config.yaml
num_hidden_layers: 12
hidden_size: 320
num_attention_heads: 15
vocab_size: 2048
norm: "rmsnorm"
norm_eps: 1e-06
rope_fraction: 0.75
attn_scale: 0.177
parallel_block: false
init: "uniform"
init_std_o: 0.00582
decay_shape: "linear"
Each number is 200 + 40 x the weight over its row's rms, rounded and kept within 0 to 999. Layers, rows and columns count from 0. The size before them is the row's rms in percent of the matrix's.

# layer 3 MLP down (transposed), 1920x320, rms 0.103, rows 674-703, columns 0-79
102,263,174,185,195,246,160,236,140,192,183,208,198,223,155,215,259,123,186,166,132,225,216,201,163,166,151,198,173,207,202,224,209,209,144,237,157,269,221,216,205,143,217,194,287,211,229,177,178,191,231,193,260,247,245,164,221,171,192,150,129,151,192,170,184,157,178,183,177,187,171,195,259,168,200,194,180,201,207,220,176
102,311,189,254,197,211,214,179,232,203,265,192,250,240,217,222,208,252,165,135,255,242,144,191,240,171,249,136,210,168,269,219,187,173,200,245,150,178,171,128,135,256,161,124,170,249,279,252,187,163,171,166,262,195,214,141,248,208,199,132,290,215,136,196,231,204,177,196,272,252,226,152,154,249,230,285,178,194,145,251,148
098,195,263,210,123,190,238,152,229,244,197,206,208,201,165,232,212,152,177,212,171,243,246,110,170,283,200,169,224,184,180,170,208,185,235,186,203,200,185,198,236,205,266,238,246,209,219,157,252,291,285,233,241,222,224,206,205,153,143,226,237,236,270,212,203,124,160,249,306,200,169,318,247,275,164,224,218,149,298,245,188
107,204,199,241,182,198,236,197,171,244,258,159,146,191,170,171,128,169,178,240,234,241,171,208,250,250,274,190,186,186,206,262,167,119,241,238,120,140,216,219,290,224,155,114,145,228,193,240,280,263,205,204,231,190,163,207,199,220,151,291,195,199,239,202,188,250,212,178,229,174,202,167,177,128,137,221,199,143,207,242,186
101,116,272,150,218,146,167,148,231,216,107,182,155,249,160,247,270,212,202,223,157,195,135,209,265,211,228,268,203,167,200,220,259,120,245,209,228,219,186,159,243,215,260,140,254,123,206,160,230,190,157,210,113,142,225,200,175,153,195,224,205,135,201,143,186,101,194,235,172,201,204,178,187,98,245,162,173,196,178,168,236
105,180,214,122,196,223,237,164,211,162,189,213,240,169,234,204,154,155,275,208,153,247,199,168,207,226,222,201,186,288,221,196,183,123,194,247,216,202,126,112,223,186,184,198,255,223,170,198,151,205,206,157,175,229,214,183,186,158,187,142,237,211,179,197,237,204,201,239,129,184,201,230,207,201,225,159,172,221,184,240,124
101,188,268,124,235,216,201,253,105,188,184,235,173,169,141,159,128,251,168,219,241,203,240,227,166,187,201,183,150,188,245,224,144,245,188,229,153,226,186,217,144,165,151,264,93,201,179,183,171,203,216,192,188,210,129,139,194,214,151,127,234,175,184,170,232,198,143,189,206,213,248,226,214,174,176,109,241,212,200,167,187
102,198,178,142,201,307,167,237,212,208,200,187,264,228,203,234,205,107,138,125,188,246,245,215,308,175,226,162,128,181,266,194,164,129,190,271,237,213,187,171,201,161,140,180,255,161,227,218,173,171,182,212,260,190,241,217,237,184,210,178,195,192,277,281,230,226,207,217,175,204,111,218,242,206,267,195,234,212,155,222,151
098,258,142,183,209,152,178,188,249,184,203,178,190,265,238,194,192,246,161,173,238,235,187,217,262,183,176,243,221,248,128,221,92,165,194,188,209,227,181,142,176,243,209,212,163,210,147,214,196,188,216,222,204,226,240,208,186,196,140,210,172,173,174,170,182,214,138,253,176,157,250,235,203,169,111,199,177,155,269,188,174
109,248,214,275,225,202,144,225,181,195,182,212,194,215,277,201,162,243,274,193,163,187,188,256,202,239,150,254,253,247,234,214,218,152,224,168,200,196,191,196,195,168,105,206,147,171,275,149,196,214,205,239,149,226,199,153,215,205,224,235,231,165,220,178,257,179,198,119,168,208,206,244,232,200,199,183,258,227,259,252,152
102,119,173,165,197,234,289,193,153,207,165,160,173,262,239,270,147,187,203,167,199,191,193,157,242,221,212,253,199,170,165,251,207,228,190,177,125,225,222,201,145,220,200,209,173,245,223,278,191,236,138,169,167,212,227,211,129,144,161,233,283,216,193,211,220,240,221,182,205,232,201,214,257,206,183,171,136,225,202,222,214
103,249,228,201,194,220,158,198,216,255,197,161,181,170,177,190,219,148,248,190,177,249,213,158,248,234,220,242,136,199,248,266,83,243,174,203,186,255,188,170,233,179,164,127,202,107,134,150,158,220,238,217,205,291,144,189,193,260,266,205,198,219,203,117,163,218,182,192,242,208,168,165,199,133,126,131,200,175,209,237,238
102,28,239,191,224,240,211,247,195,225,205,138,157,183,204,204,211,171,92,243,187,234,211,237,215,229,235,261,230,184,168,174,197,180,187,226,189,130,264,222,211,179,194,216,233,194,134,204,198,226,184,242,194,223,225,216,199,178,238,150,161,167,176,198,128,204,260,155,242,274,217,253,235,211,255,203,177,176,184,174,149
099,246,252,184,150,154,274,206,223,223,225,201,158,250,217,190,157,196,235,233,199,250,155,157,187,179,150,236,185,193,175,125,95,225,231,215,176,187,205,223,218,224,129,198,206,194,241,204,161,197,201,179,178,191,130,174,195,198,163,213,222,174,240,229,193,211,155,163,241,212,246,136,249,96,151,222,219,164,111,253,140
102,249,233,133,203,199,202,211,188,174,138,244,234,228,220,243,205,201,205,161,170,155,162,209,184,223,195,140,281,183,234,202,234,207,178,177,181,182,260,193,232,160,186,264,191,137,247,153,208,210,213,163,163,120,221,234,270,140,224,214,222,208,167,197,197,234,224,249,186,182,217,172,251,176,209,249,279,154,172,231,259
099,0,179,196,153,188,207,175,218,212,220,83,188,200,245,205,218,219,233,205,158,196,174,202,176,192,176,109,240,168,167,248,173,245,243,260,190,232,195,214,202,285,241,175,171,186,194,154,277,194,142,226,169,192,168,230,167,252,205,210,194,175,179,263,123,188,198,206,225,162,197,83,229,178,202,214,258,201,221,268,233
097,327,205,112,230,183,108,274,203,119,104,185,128,234,245,152,212,152,247,179,219,224,146,225,223,217,156,173,246,234,260,275,190,265,234,181,207,213,226,186,197,239,200,126,197,162,219,271,180,229,210,209,149,213,161,184,170,159,210,190,196,209,195,145,224,220,204,230,179,165,188,242,267,202,233,158,225,148,115,224,222
100,263,212,285,139,175,189,126,147,204,182,198,196,182,250,301,216,243,166,197,215,229,190,260,145,175,148,193,249,168,179,172,251,169,180,174,237,141,204,127,161,155,221,176,253,225,122,121,163,186,272,180,211,234,209,201,199,116,186,146,161,183,226,239,259,210,184,150,218,236,242,267,316,192,96,202,224,258,224,215,194
106,179,183,182,241,227,230,174,105,115,192,113,182,130,196,192,154,265,200,173,264,199,198,194,213,179,265,240,237,246,149,261,248,165,152,197,183,163,218,205,100,228,179,206,218,217,316,278,187,236,136,222,204,242,215,255,273,268,170,226,157,154,149,227,185,266,202,206,157,246,175,215,227,208,216,198,267,207,160,193,214
100,249,121,172,221,178,232,197,223,196,195,159,242,172,153,202,190,190,216,192,206,157,190,193,199,115,242,185,217,188,131,207,194,243,165,276,249,231,260,138,126,179,135,207,225,146,187,242,174,196,200,179,196,234,219,208,158,183,172,119,251,252,238,203,235,109,178,155,212,195,137,174,211,266,192,195,137,185,269,160,209
100,232,247,211,181,193,135,231,224,274,228,282,252,257,176,172,182,122,249,241,190,176,203,201,171,164,204,160,239,115,240,220,135,180,122,161,212,224,185,167,225,247,236,148,190,225,152,260,179,158,181,179,232,208,230,216,178,191,149,210,202,146,318,216,221,215,194,208,243,229,191,177,224,158,264,268,151,223,287,196,213
100,138,262,185,185,205,172,233,212,218,212,162,173,217,237,120,138,191,205,234,180,253,229,254,170,129,174,192,196,238,206,184,204,245,247,184,145,183,212,159,199,248,246,137,116,223,194,183,166,225,265,213,222,187,126,169,139,198,217,205,148,290,201,195,191,203,206,261,207,186,171,206,180,232,151,197,160,213,204,237,222
100,217,211,235,301,223,213,237,215,234,227,210,168,261,242,142,226,161,243,197,190,164,239,211,194,167,146,148,152,176,190,202,116,177,190,176,286,242,179,142,189,241,116,231,190,190,228,188,207,206,242,196,242,208,182,156,218,260,249,155,212,210,137,197,109,240,219,163,199,147,211,185,157,229,137,213,233,231,187,233,233
105,224,181,211,188,203,194,208,203,201,194,226,215,154,247,153,193,190,190,202,209,231,231,207,246,164,190,193,212,134,144,183,324,210,190,269,104,180,273,276,161,222,219,191,214,197,274,249,260,226,197,145,193,169,235,206,227,243,229,170,161,260,144,212,252,201,188,235,284,209,254,132,181,181,162,187,189,158,186,261,210
100,266,245,154,263,127,252,228,209,173,237,170,202,118,203,139,234,262,195,252,151,164,226,234,223,156,132,254,203,192,152,166,161,111,257,182,202,199,191,209,210,186,127,159,219,82,223,229,241,224,212,275,222,239,155,234,199,195,181,220,223,142,224,124,177,271,219,245,194,193,197,224,163,180,234,219,208,119,122,292,168
103,229,134,176,210,213,207,143,171,204,163,175,185,233,97,214,192,207,195,200,128,162,147,256,237,200,257,160,213,260,181,206,223,234,247,146,130,227,210,154,146,163,189,142,225,175,219,165,183,191,275,187,143,158,223,239,171,167,222,191,190,187,214,218,226,128,191,217,135,197,216,87,182,192,228,186,183,188,170,206,151
099,352,204,138,166,154,212,182,205,240,117,186,163,222,149,245,193,160,216,161,169,369,211,214,161,151,167,203,155,158,175,219,206,144,214,188,158,152,184,190,189,218,154,193,235,172,204,273,183,203,241,202,235,219,185,173,182,156,215,161,170,260,182,279,217,190,225,107,207,180,149,239,139,247,193,204,119,241,195,243,210
103,94,284,183,211,238,156,254,164,216,230,208,160,271,182,237,188,141,270,219,226,149,233,218,208,121,122,200,235,207,167,200,174,119,201,198,228,142,233,205,228,215,124,134,145,242,154,181,184,214,252,185,225,193,156,186,219,209,300,200,260,189,233,206,138,198,204,236,85,194,118,257,218,267,189,264,219,207,163,218,222
098,208,220,206,182,184,147,173,198,184,175,171,200,205,189,204,197,251,193,231,113,231,214,231,170,200,191,218,251,207,299,231,216,173,175,128,258,138,290,232,265,228,164,147,212,153,166,224,252,178,198,230,205,112,160,219,105,136,170,233,185,184,240,198,209,250,181,163,247,218,216,188,172,125,200,206,221,170,132,284,187
106,201,130,191,230,162,195,163,250,218,200,154,181,242,116,256,210,199,137,206,140,170,105,211,247,206,206,220,130,165,148,193,222,166,241,222,176,196,181,221,196,117,197,212,176,220,143,200,178,213,156,234,217,191,216,176,204,164,259,287,182,250,167,167,142,177,231,169,172,252,110,161,237,176,204,166,177,147,224,173,193
# layer 3 MLP gate, 1920x320, rms 0.105, rows 675-703, columns 0-79
103,210,255,201,180,164,274,170,276,174,230,223,199,167,193,179,261,266,194,190,193,214,200,225,212,154,201,184,169,257,202,144,127,164,172,140,247,189,207,271,227,187,166,153,172,240,213,195,211,181,255,184,210,186,199,208,232,225,174,218,208,252,185,182,221,162,205,156,155,217,178,203,206,258,189,171,137,189,188,145,180
101,261,169,224,237,211,129,202,223,216,210,174,161,238,149,193,168,190,124,172,141,176,216,181,204,199,138,179,231,176,266,212,186,250,208,207,176,168,267,187,193,194,158,186,183,225,210,171,171,180,179,199,271,234,169,210,151,238,177,225,255,220,261,173,173,247,188,198,250,115,286,209,164,254,148,191,182,190,184,124,197
104,250,228,156,265,213,162,206,117,185,182,205,208,209,226,207,214,221,130,201,203,217,150,223,171,242,197,119,222,165,218,126,130,186,160,230,159,167,182,196,180,234,202,162,189,150,207,162,219,257,196,168,107,153,263,184,176,248,150,166,185,182,202,229,152,157,212,242,199,187,169,189,139,223,229,191,160,285,170,262,162
102,202,213,196,163,165,218,218,155,238,222,214,188,246,205,247,232,260,184,240,208,118,111,226,210,184,175,208,199,207,229,236,194,222,261,203,205,272,223,137,256,185,183,214,249,218,193,208,261,173,159,124,221,206,182,207,128,235,235,211,159,212,182,139,185,236,252,225,237,197,268,215,246,291,272,208,203,243,205,191,207
107,158,240,128,178,151,181,162,207,141,188,233,137,203,177,134,125,205,247,245,212,177,160,200,252,179,272,171,135,175,218,219,179,197,159,162,176,222,164,185,116,198,210,139,222,190,207,175,275,192,221,243,159,293,168,238,192,196,236,170,158,219,259,185,204,153,149,228,193,174,206,232,203,285,181,253,140,271,237,262,113
100,185,173,149,208,226,229,249,195,193,245,188,251,184,159,251,198,226,228,189,270,190,209,186,264,250,187,203,177,218,153,227,185,237,232,174,239,248,189,189,239,163,167,187,239,209,186,224,227,226,164,190,218,206,209,168,240,148,183,260,122,225,202,188,168,171,164,152,239,152,184,221,229,229,169,199,230,122,247,212,186
095,243,161,193,204,261,175,221,254,277,208,220,262,227,222,192,196,155,178,149,180,169,238,187,251,194,238,173,213,153,253,222,178,181,181,181,204,166,253,176,248,203,197,128,195,232,266,239,115,122,270,222,164,223,207,248,150,165,234,195,212,150,218,196,262,190,276,170,228,202,175,211,228,151,165,191,159,190,225,239,144
102,147,249,232,241,187,229,207,237,236,188,155,130,195,264,177,214,244,192,192,217,124,170,142,199,231,244,267,163,219,166,257,163,228,217,289,209,182,169,149,164,198,220,238,255,210,158,213,195,253,157,182,189,164,259,206,243,259,229,139,197,254,203,145,228,260,186,233,191,177,236,276,234,246,149,175,200,268,161,292,189
104,265,191,252,185,205,160,238,237,186,269,192,215,179,224,180,204,272,204,219,192,267,220,237,151,264,164,213,237,229,192,190,175,221,232,191,179,149,170,199,163,208,177,170,238,172,206,195,182,197,200,173,268,231,235,169,197,219,244,186,217,242,197,148,235,174,164,245,290,200,264,183,236,83,194,138,196,148,154,200,243
101,243,197,171,302,166,200,181,133,244,231,143,202,162,218,262,132,203,181,198,187,199,171,161,200,271,159,176,244,176,166,232,195,181,234,180,214,244,174,164,241,156,162,258,133,208,180,172,155,194,193,247,216,196,155,119,194,136,178,191,191,211,258,185,211,127,209,220,251,102,170,188,188,215,170,191,177,204,191,143,186
105,216,226,241,147,170,167,183,246,170,187,224,195,220,189,168,100,242,209,206,178,153,226,220,200,208,179,271,237,199,192,169,228,237,238,199,169,285,119,135,232,228,120,178,245,245,197,165,212,229,239,237,254,136,249,173,74,150,159,171,285,195,222,182,136,197,159,169,235,140,202,205,74,263,195,176,161,220,126,185,203
105,218,226,183,212,158,166,231,243,227,158,217,198,211,192,211,149,235,136,220,156,167,179,201,102,201,233,194,261,200,204,228,157,194,217,177,233,217,112,226,177,224,166,288,226,193,262,189,238,158,158,212,240,244,210,124,174,231,275,186,192,203,175,233,206,197,95,165,218,261,205,153,269,204,147,183,222,243,216,144,188
102,268,263,227,166,223,211,233,176,206,130,199,148,180,135,249,211,173,239,221,235,250,131,180,201,163,192,257,242,234,163,177,226,207,179,229,130,261,194,266,248,142,156,244,180,138,281,195,246,217,130,224,161,142,164,166,159,177,255,262,245,184,206,185,199,255,203,230,188,159,190,231,272,197,193,231,192,238,252,273,173
097,234,158,154,168,219,224,216,256,192,223,155,185,231,215,177,187,204,195,268,186,135,125,192,237,226,216,180,193,270,230,251,167,144,212,183,141,123,294,193,241,155,198,261,163,218,173,196,285,172,199,146,189,271,241,191,161,208,179,167,251,177,233,254,210,159,160,186,169,239,218,282,207,185,245,158,145,187,136,222,246
100,208,267,169,132,219,170,231,157,238,223,70,190,197,184,228,182,302,280,183,171,202,214,241,223,206,215,224,225,135,162,158,195,201,179,180,145,207,183,240,203,231,152,197,187,213,218,226,232,175,191,194,188,228,152,173,128,200,195,239,221,259,194,190,158,232,258,255,152,252,239,104,194,147,188,209,261,183,169,135,226
099,207,219,160,207,213,200,221,204,184,118,110,141,295,184,197,189,187,187,241,208,200,133,117,258,158,238,188,216,149,201,147,293,203,142,212,198,269,189,269,164,300,124,201,235,182,198,160,187,237,205,240,162,230,136,126,214,214,254,223,199,190,117,237,209,117,179,118,174,194,210,212,211,149,260,220,194,164,209,123,237
098,134,242,200,173,169,176,106,255,229,242,136,146,173,159,264,215,239,133,179,172,168,143,242,204,202,175,195,296,127,216,165,157,175,140,196,206,199,150,193,168,203,220,200,180,182,215,263,235,170,183,164,192,250,130,222,154,222,221,236,195,206,143,258,165,190,272,152,158,210,175,215,244,198,149,173,191,178,223,205,228
108,256,211,206,201,217,164,176,215,222,156,199,224,292,118,176,224,147,204,165,177,144,196,216,235,193,190,220,218,192,198,172,153,215,236,225,276,213,160,253,201,241,320,161,193,239,164,245,201,248,187,290,195,197,223,254,207,176,175,146,205,158,149,122,240,123,229,149,201,185,245,149,207,226,210,194,238,198,184,212,171
102,154,167,172,239,143,229,220,200,164,178,202,230,221,217,192,200,254,193,273,173,185,182,260,205,151,181,146,279,202,189,233,194,161,164,219,170,182,255,187,138,145,205,188,165,180,140,205,198,147,110,119,212,272,223,239,186,163,197,175,245,232,162,115,180,162,148,222,193,280,167,169,200,187,157,207,209,164,153,193,201
096,265,220,291,157,253,152,171,187,201,203,188,229,131,241,188,200,178,196,192,119,234,214,186,198,158,116,137,209,217,227,232,268,265,201,272,148,185,164,230,168,161,116,181,226,182,216,208,151,183,199,251,226,243,238,242,226,213,198,198,276,249,251,264,202,169,211,219,182,202,169,184,162,221,127,199,184,241,242,193,303
100,233,138,197,161,217,243,236,133,184,229,228,215,197,166,195,212,229,145,213,208,182,193,207,193,179,231,153,195,159,209,189,149,252,210,220,164,268,175,175,201,180,202,160,212,189,147,167,139,146,222,213,274,223,193,173,152,194,205,295,155,246,164,164,181,188,277,188,219,185,237,148,194,182,201,169,198,231,218,191,170
099,268,192,230,209,162,226,184,266,252,239,164,239,240,204,130,224,174,220,168,189,217,257,115,186,272,166,256,99,224,222,203,185,87,182,194,175,178,196,271,148,215,158,103,205,203,139,251,245,219,237,156,213,208,186,192,191,212,175,289,227,243,117,137,161,181,229,172,151,232,199,184,215,194,247,216,229,238,215,208,212
103,234,215,189,143,154,123,174,112,263,186,210,53,208,174,174,186,147,154,156,200,168,190,252,189,136,161,230,190,209,226,208,211,202,176,179,211,148,218,175,218,191,108,278,182,277,186,245,211,184,210,90,216,228,209,137,174,209,233,180,126,182,240,231,246,195,216,175,198,233,194,230,174,228,160,142,136,305,182,227,184
101,237,243,196,235,130,180,181,234,268,174,203,154,107,199,235,233,282,223,208,178,276,146,238,160,165,226,121,137,233,135,187,183,145,268,149,248,159,284,268,207,158,163,202,175,216,202,161,215,146,209,207,240,194,141,264,204,169,207,273,212,197,217,119,231,196,131,156,160,205,166,156,241,232,181,124,215,199,143,252,196
100,241,154,202,98,169,150,181,241,184,190,244,168,242,161,193,241,227,226,237,217,156,183,195,269,239,180,221,257,131,217,163,185,229,216,271,178,68,261,197,222,204,173,281,164,180,163,199,194,215,264,263,218,118,243,199,189,253,205,251,166,221,208,195,235,261,193,202,226,111,137,175,178,177,204,210,129,210,194,241,179
102,257,232,204,203,185,240,221,219,259,188,236,284,217,101,135,197,208,204,147,196,200,106,116,222,188,208,273,201,201,168,250,161,239,173,266,202,232,132,185,225,268,174,232,177,188,219,243,220,181,175,236,142,199,233,132,162,175,271,258,239,212,218,178,190,227,239,213,222,215,152,177,136,163,292,204,138,226,277,209,217
098,183,170,188,206,176,195,196,300,145,163,180,229,202,203,248,227,291,216,188,215,210,232,197,185,226,189,162,170,187,254,145,141,198,227,263,246,194,214,176,249,143,217,272,230,187,189,149,120,274,190,304,233,180,232,210,254,245,227,287,101,195,284,182,173,243,124,199,263,174,201,155,221,183,211,198,231,255,247,223,206
102,216,128,171,180,135,147,241,166,168,130,174,197,192,152,236,238,182,179,155,204,202,285,222,233,208,199,340,190,242,163,219,164,110,235,206,197,168,207,252,225,176,228,222,203,202,117,156,206,189,220,180,201,153,190,169,151,221,202,200,170,171,255,282,181,109,144,217,245,194,251,172,203,128,291,207,254,236,247,201,234
101,295,195,226,158,89,164,173,171,237,238,195,246,146,268,220,172,224,236,210,172,205,231,184,167,190,229,252,158,201,251,241,247,215,164,188,203,105,234,248,210,245,166,178,158,190,191,211,139,189,229,176,185,158,225,255,213,247,206,147,149,254,160,220,267,138,248,194,210,199,244,187,178,215,238,167,154,295,206,290,225
# layer 3 MLP up, 1920x320, rms 0.112, rows 675-703, columns 0-79
102,275,216,236,159,164,249,179,199,170,236,145,204,157,198,172,195,161,199,136,233,252,206,200,254,197,181,221,90,110,194,198,219,219,186,227,230,116,237,177,207,219,195,224,200,312,176,205,189,314,215,220,204,219,175,195,174,154,268,155,191,252,227,163,213,160,219,171,203,178,222,222,234,228,219,95,201,206,206,175,196
099,122,203,220,221,237,170,253,227,240,201,269,217,203,195,303,183,265,153,260,147,203,263,173,189,133,158,251,265,225,152,188,232,190,173,241,218,156,237,184,213,238,266,188,162,181,254,168,182,225,115,238,142,182,178,191,200,206,221,217,211,216,183,209,155,169,191,179,196,217,191,269,197,194,244,113,225,263,189,187,169
108,200,226,235,267,127,256,216,225,192,226,157,220,179,209,193,201,186,151,220,185,233,195,249,160,183,187,177,188,178,183,223,240,189,150,246,183,195,180,198,211,202,173,131,121,218,203,267,154,160,204,144,185,162,264,235,218,191,113,243,164,225,254,203,110,154,216,204,192,228,215,159,214,219,216,138,180,238,275,196,83
100,204,204,225,146,183,199,175,197,182,147,224,193,210,184,263,187,170,243,229,169,235,161,221,208,178,202,257,242,203,187,119,272,186,256,176,230,162,254,212,211,197,229,176,152,237,206,127,210,210,171,173,208,189,310,158,176,179,173,109,202,109,256,224,190,194,187,205,213,230,147,224,166,205,204,267,184,175,208,256,174
104,223,186,165,222,187,260,204,202,212,169,188,198,208,241,148,200,250,221,202,212,168,184,258,268,184,122,213,160,102,185,226,171,202,207,194,212,255,224,195,159,221,276,192,258,236,235,221,270,234,145,238,200,274,213,197,171,255,190,203,111,144,244,153,174,188,258,212,214,269,231,188,238,221,200,216,170,257,218,162,229
104,261,131,244,227,211,209,174,176,228,163,201,214,176,140,187,249,166,262,202,220,237,233,243,163,206,279,275,140,207,227,189,139,181,258,180,277,216,173,270,242,218,167,207,169,235,226,151,189,172,327,194,219,242,221,253,169,239,206,229,203,171,205,229,235,174,194,192,89,151,165,174,158,160,132,181,236,219,205,224,196
098,265,257,286,132,225,219,203,126,213,116,160,177,263,162,207,263,168,207,181,225,139,193,189,207,222,222,196,130,233,209,245,217,152,143,215,171,200,247,152,227,297,109,160,201,148,210,215,256,201,172,189,255,195,155,135,187,187,187,223,267,180,214,209,176,220,224,232,199,238,234,128,116,200,226,178,150,193,161,140,223
101,204,155,142,230,216,192,175,202,133,192,128,157,204,142,244,138,146,194,186,286,280,231,248,192,219,171,186,195,141,199,229,146,236,169,229,169,165,212,215,136,211,263,177,225,194,173,135,206,188,132,214,165,206,292,174,199,244,199,276,240,212,188,208,179,213,236,207,237,224,160,155,215,106,208,239,218,178,245,217,223
108,195,219,185,233,249,134,267,302,286,187,235,155,205,229,185,148,212,209,229,142,263,201,247,200,207,138,179,203,235,168,170,147,177,259,152,143,228,216,199,146,243,262,138,188,210,241,189,153,197,196,207,266,180,223,172,222,235,167,242,195,218,220,212,227,220,259,200,197,230,258,155,237,172,168,201,176,222,186,184,315
101,168,234,139,158,278,178,234,100,110,243,197,278,195,159,178,230,272,142,161,210,181,155,122,109,201,217,190,299,203,130,212,197,223,199,228,220,169,167,174,163,248,111,188,216,227,236,194,173,186,189,194,243,237,233,197,190,246,185,244,242,196,221,175,185,243,226,205,226,256,154,304,188,249,180,263,206,157,206,115,292
104,194,143,128,202,210,167,219,247,191,202,246,233,217,242,247,173,224,202,112,145,219,215,233,141,209,200,237,241,144,217,242,179,215,199,164,149,194,196,157,169,171,169,210,235,217,229,199,180,180,172,247,234,206,141,171,239,179,195,150,218,179,240,267,267,109,251,172,172,236,198,191,193,160,173,166,174,134,183,170,239
101,137,207,224,254,120,227,139,195,219,229,212,251,168,186,217,234,185,194,162,194,176,176,278,264,164,152,241,181,169,181,190,241,165,145,240,184,195,196,148,208,269,253,180,185,253,164,229,154,215,235,179,148,220,227,166,180,118,71,197,199,235,238,185,147,220,239,204,213,229,147,184,165,214,236,133,251,229,175,213,216
098,223,165,214,191,194,195,235,224,147,152,220,183,215,178,257,229,118,232,179,183,234,278,174,183,195,191,204,181,206,141,186,235,200,150,190,216,149,257,220,236,217,247,259,210,212,188,274,172,210,242,144,169,132,203,230,136,190,110,141,233,205,209,181,211,222,240,210,219,132,206,201,183,239,211,224,171,243,202,242,165
102,157,260,142,170,214,201,213,166,269,184,174,167,193,205,226,171,245,223,205,211,157,177,202,233,222,164,301,200,187,240,307,183,292,143,209,179,161,226,214,201,135,150,216,204,226,89,130,240,155,206,213,222,249,177,229,163,213,267,199,226,208,250,239,253,185,209,135,188,164,236,252,123,181,242,241,200,135,215,266,321
097,147,204,159,184,195,158,216,203,160,212,163,175,148,164,188,242,112,244,305,213,294,220,234,163,155,150,201,267,154,135,117,155,185,183,181,92,220,180,166,142,193,181,155,172,179,192,249,164,204,160,135,246,224,183,194,205,209,166,179,214,239,146,199,195,181,218,258,145,164,207,147,188,194,216,226,133,201,206,234,162
097,201,258,219,213,194,190,184,153,200,157,225,173,158,157,140,287,198,250,153,190,167,207,182,227,159,175,222,216,79,261,158,198,167,159,107,195,239,208,181,120,189,176,240,171,260,211,216,206,171,192,232,242,267,216,153,255,181,159,218,180,221,137,206,215,200,193,233,206,202,192,198,185,263,210,204,189,96,297,160,214
098,207,180,126,223,180,131,207,230,254,165,260,219,221,235,248,184,178,258,226,180,199,235,185,127,152,93,254,242,174,237,200,140,181,137,208,182,225,209,184,210,280,211,171,204,167,230,216,175,187,155,189,217,164,225,102,164,208,180,237,159,170,163,162,116,170,239,205,238,211,190,190,225,244,156,221,227,124,193,209,235
107,188,211,153,200,212,224,118,225,143,227,160,212,280,185,210,248,219,230,159,147,193,218,162,254,199,209,236,107,248,176,176,137,177,188,218,146,202,201,175,212,120,135,264,221,194,185,145,237,228,193,164,206,268,183,169,208,195,172,167,272,136,199,214,195,228,168,182,181,196,231,177,222,120,245,226,204,239,175,143,234
104,147,224,215,156,152,239,198,208,162,224,192,223,284,95,204,248,185,228,247,160,203,203,178,200,180,201,243,134,169,157,201,235,215,243,203,138,227,252,198,166,233,243,178,190,112,247,153,220,100,142,121,189,201,218,171,223,138,199,165,259,208,200,284,209,200,179,256,212,147,176,184,256,161,204,253,117,205,203,150,163
097,244,194,171,264,206,213,245,185,172,150,190,147,156,179,185,184,261,239,117,153,227,239,116,177,130,273,154,140,213,204,257,210,240,205,221,190,213,255,208,181,196,168,159,212,211,263,219,284,189,199,232,203,216,168,256,181,155,192,226,176,208,199,238,249,110,219,171,251,171,189,185,181,255,244,251,171,137,196,176,264
100,163,235,206,182,215,157,237,208,207,147,234,134,178,243,144,260,243,244,308,210,152,205,169,188,220,208,200,281,194,145,215,245,248,275,226,170,179,186,182,207,191,183,202,278,186,162,241,264,106,233,211,252,195,196,249,215,106,166,221,240,142,227,178,224,218,183,158,214,205,153,176,160,222,153,201,134,168,193,236,201
096,263,159,179,249,246,129,143,220,244,184,150,243,227,174,221,220,243,176,215,164,175,180,159,191,178,220,152,181,252,205,151,167,276,178,222,256,164,211,165,136,221,224,278,283,191,199,180,198,226,180,181,245,181,102,162,141,182,274,171,191,274,162,200,197,219,138,175,241,189,239,75,172,151,235,202,168,177,181,215,224
103,236,217,124,269,183,226,210,247,187,198,217,210,222,208,192,220,223,184,247,225,262,151,171,211,209,166,174,230,91,222,248,180,237,191,220,183,186,281,183,238,252,262,170,297,210,191,286,211,211,171,188,161,222,185,132,142,211,161,116,226,198,130,222,202,180,206,251,260,148,173,179,177,166,197,223,149,197,224,224,212
101,194,184,159,249,228,272,162,272,193,235,300,202,208,246,178,190,219,226,204,229,180,188,236,219,261,191,191,199,155,288,142,139,215,209,178,192,207,191,187,173,208,157,142,258,236,225,216,217,180,235,185,221,288,225,231,283,207,91,214,256,245,206,175,188,174,277,223,228,135,208,262,96,187,283,255,198,167,179,194,195
103,179,183,156,134,215,202,212,237,314,164,159,158,249,177,150,154,190,168,200,241,145,224,171,201,224,168,250,182,171,273,174,161,171,182,205,148,95,192,237,201,170,248,215,148,163,262,124,201,170,196,212,175,202,186,199,211,176,213,173,224,187,268,234,209,165,212,225,183,176,219,234,244,212,203,202,162,198,225,212,206
101,219,170,255,186,191,143,136,140,174,148,132,204,194,193,180,228,194,175,166,159,180,256,270,225,158,190,206,241,260,254,105,257,101,243,216,196,204,202,193,121,141,156,208,239,106,194,180,172,191,112,225,209,208,168,151,178,289,175,179,204,203,226,157,280,201,256,246,151,160,224,129,152,183,177,243,247,148,187,153,214
100,241,236,174,185,226,191,225,233,247,160,242,257,226,192,182,247,255,261,176,233,246,165,154,265,179,185,228,223,275,189,239,210,228,155,243,173,199,172,139,179,203,178,241,158,201,152,233,222,244,155,207,165,177,127,159,128,208,248,120,291,226,264,249,233,148,221,251,174,159,154,160,179,155,170,225,247,145,179,190,200
096,193,198,203,244,155,194,206,288,164,140,137,234,247,147,252,188,273,239,221,153,233,239,121,127,173,178,255,161,231,109,242,225,204,186,185,174,217,226,197,175,221,213,229,226,219,196,231,256,211,168,184,187,219,217,153,185,279,155,256,226,199,212,191,243,192,242,220,239,195,253,167,160,182,171,183,255,182,290,184,260
105,142,182,255,194,216,281,254,222,261,180,217,193,231,204,222,75,255,171,238,173,231,199,186,197,195,181,195,273,197,144,222,262,182,190,247,180,228,198,188,225,256,215,216,218,186,247,193,196,249,256,183,233,290,211,264,207,184,193,207,224,188,193,185,183,232,228,182,203,274,145,141,186,200,203,215,232,241,219,235,142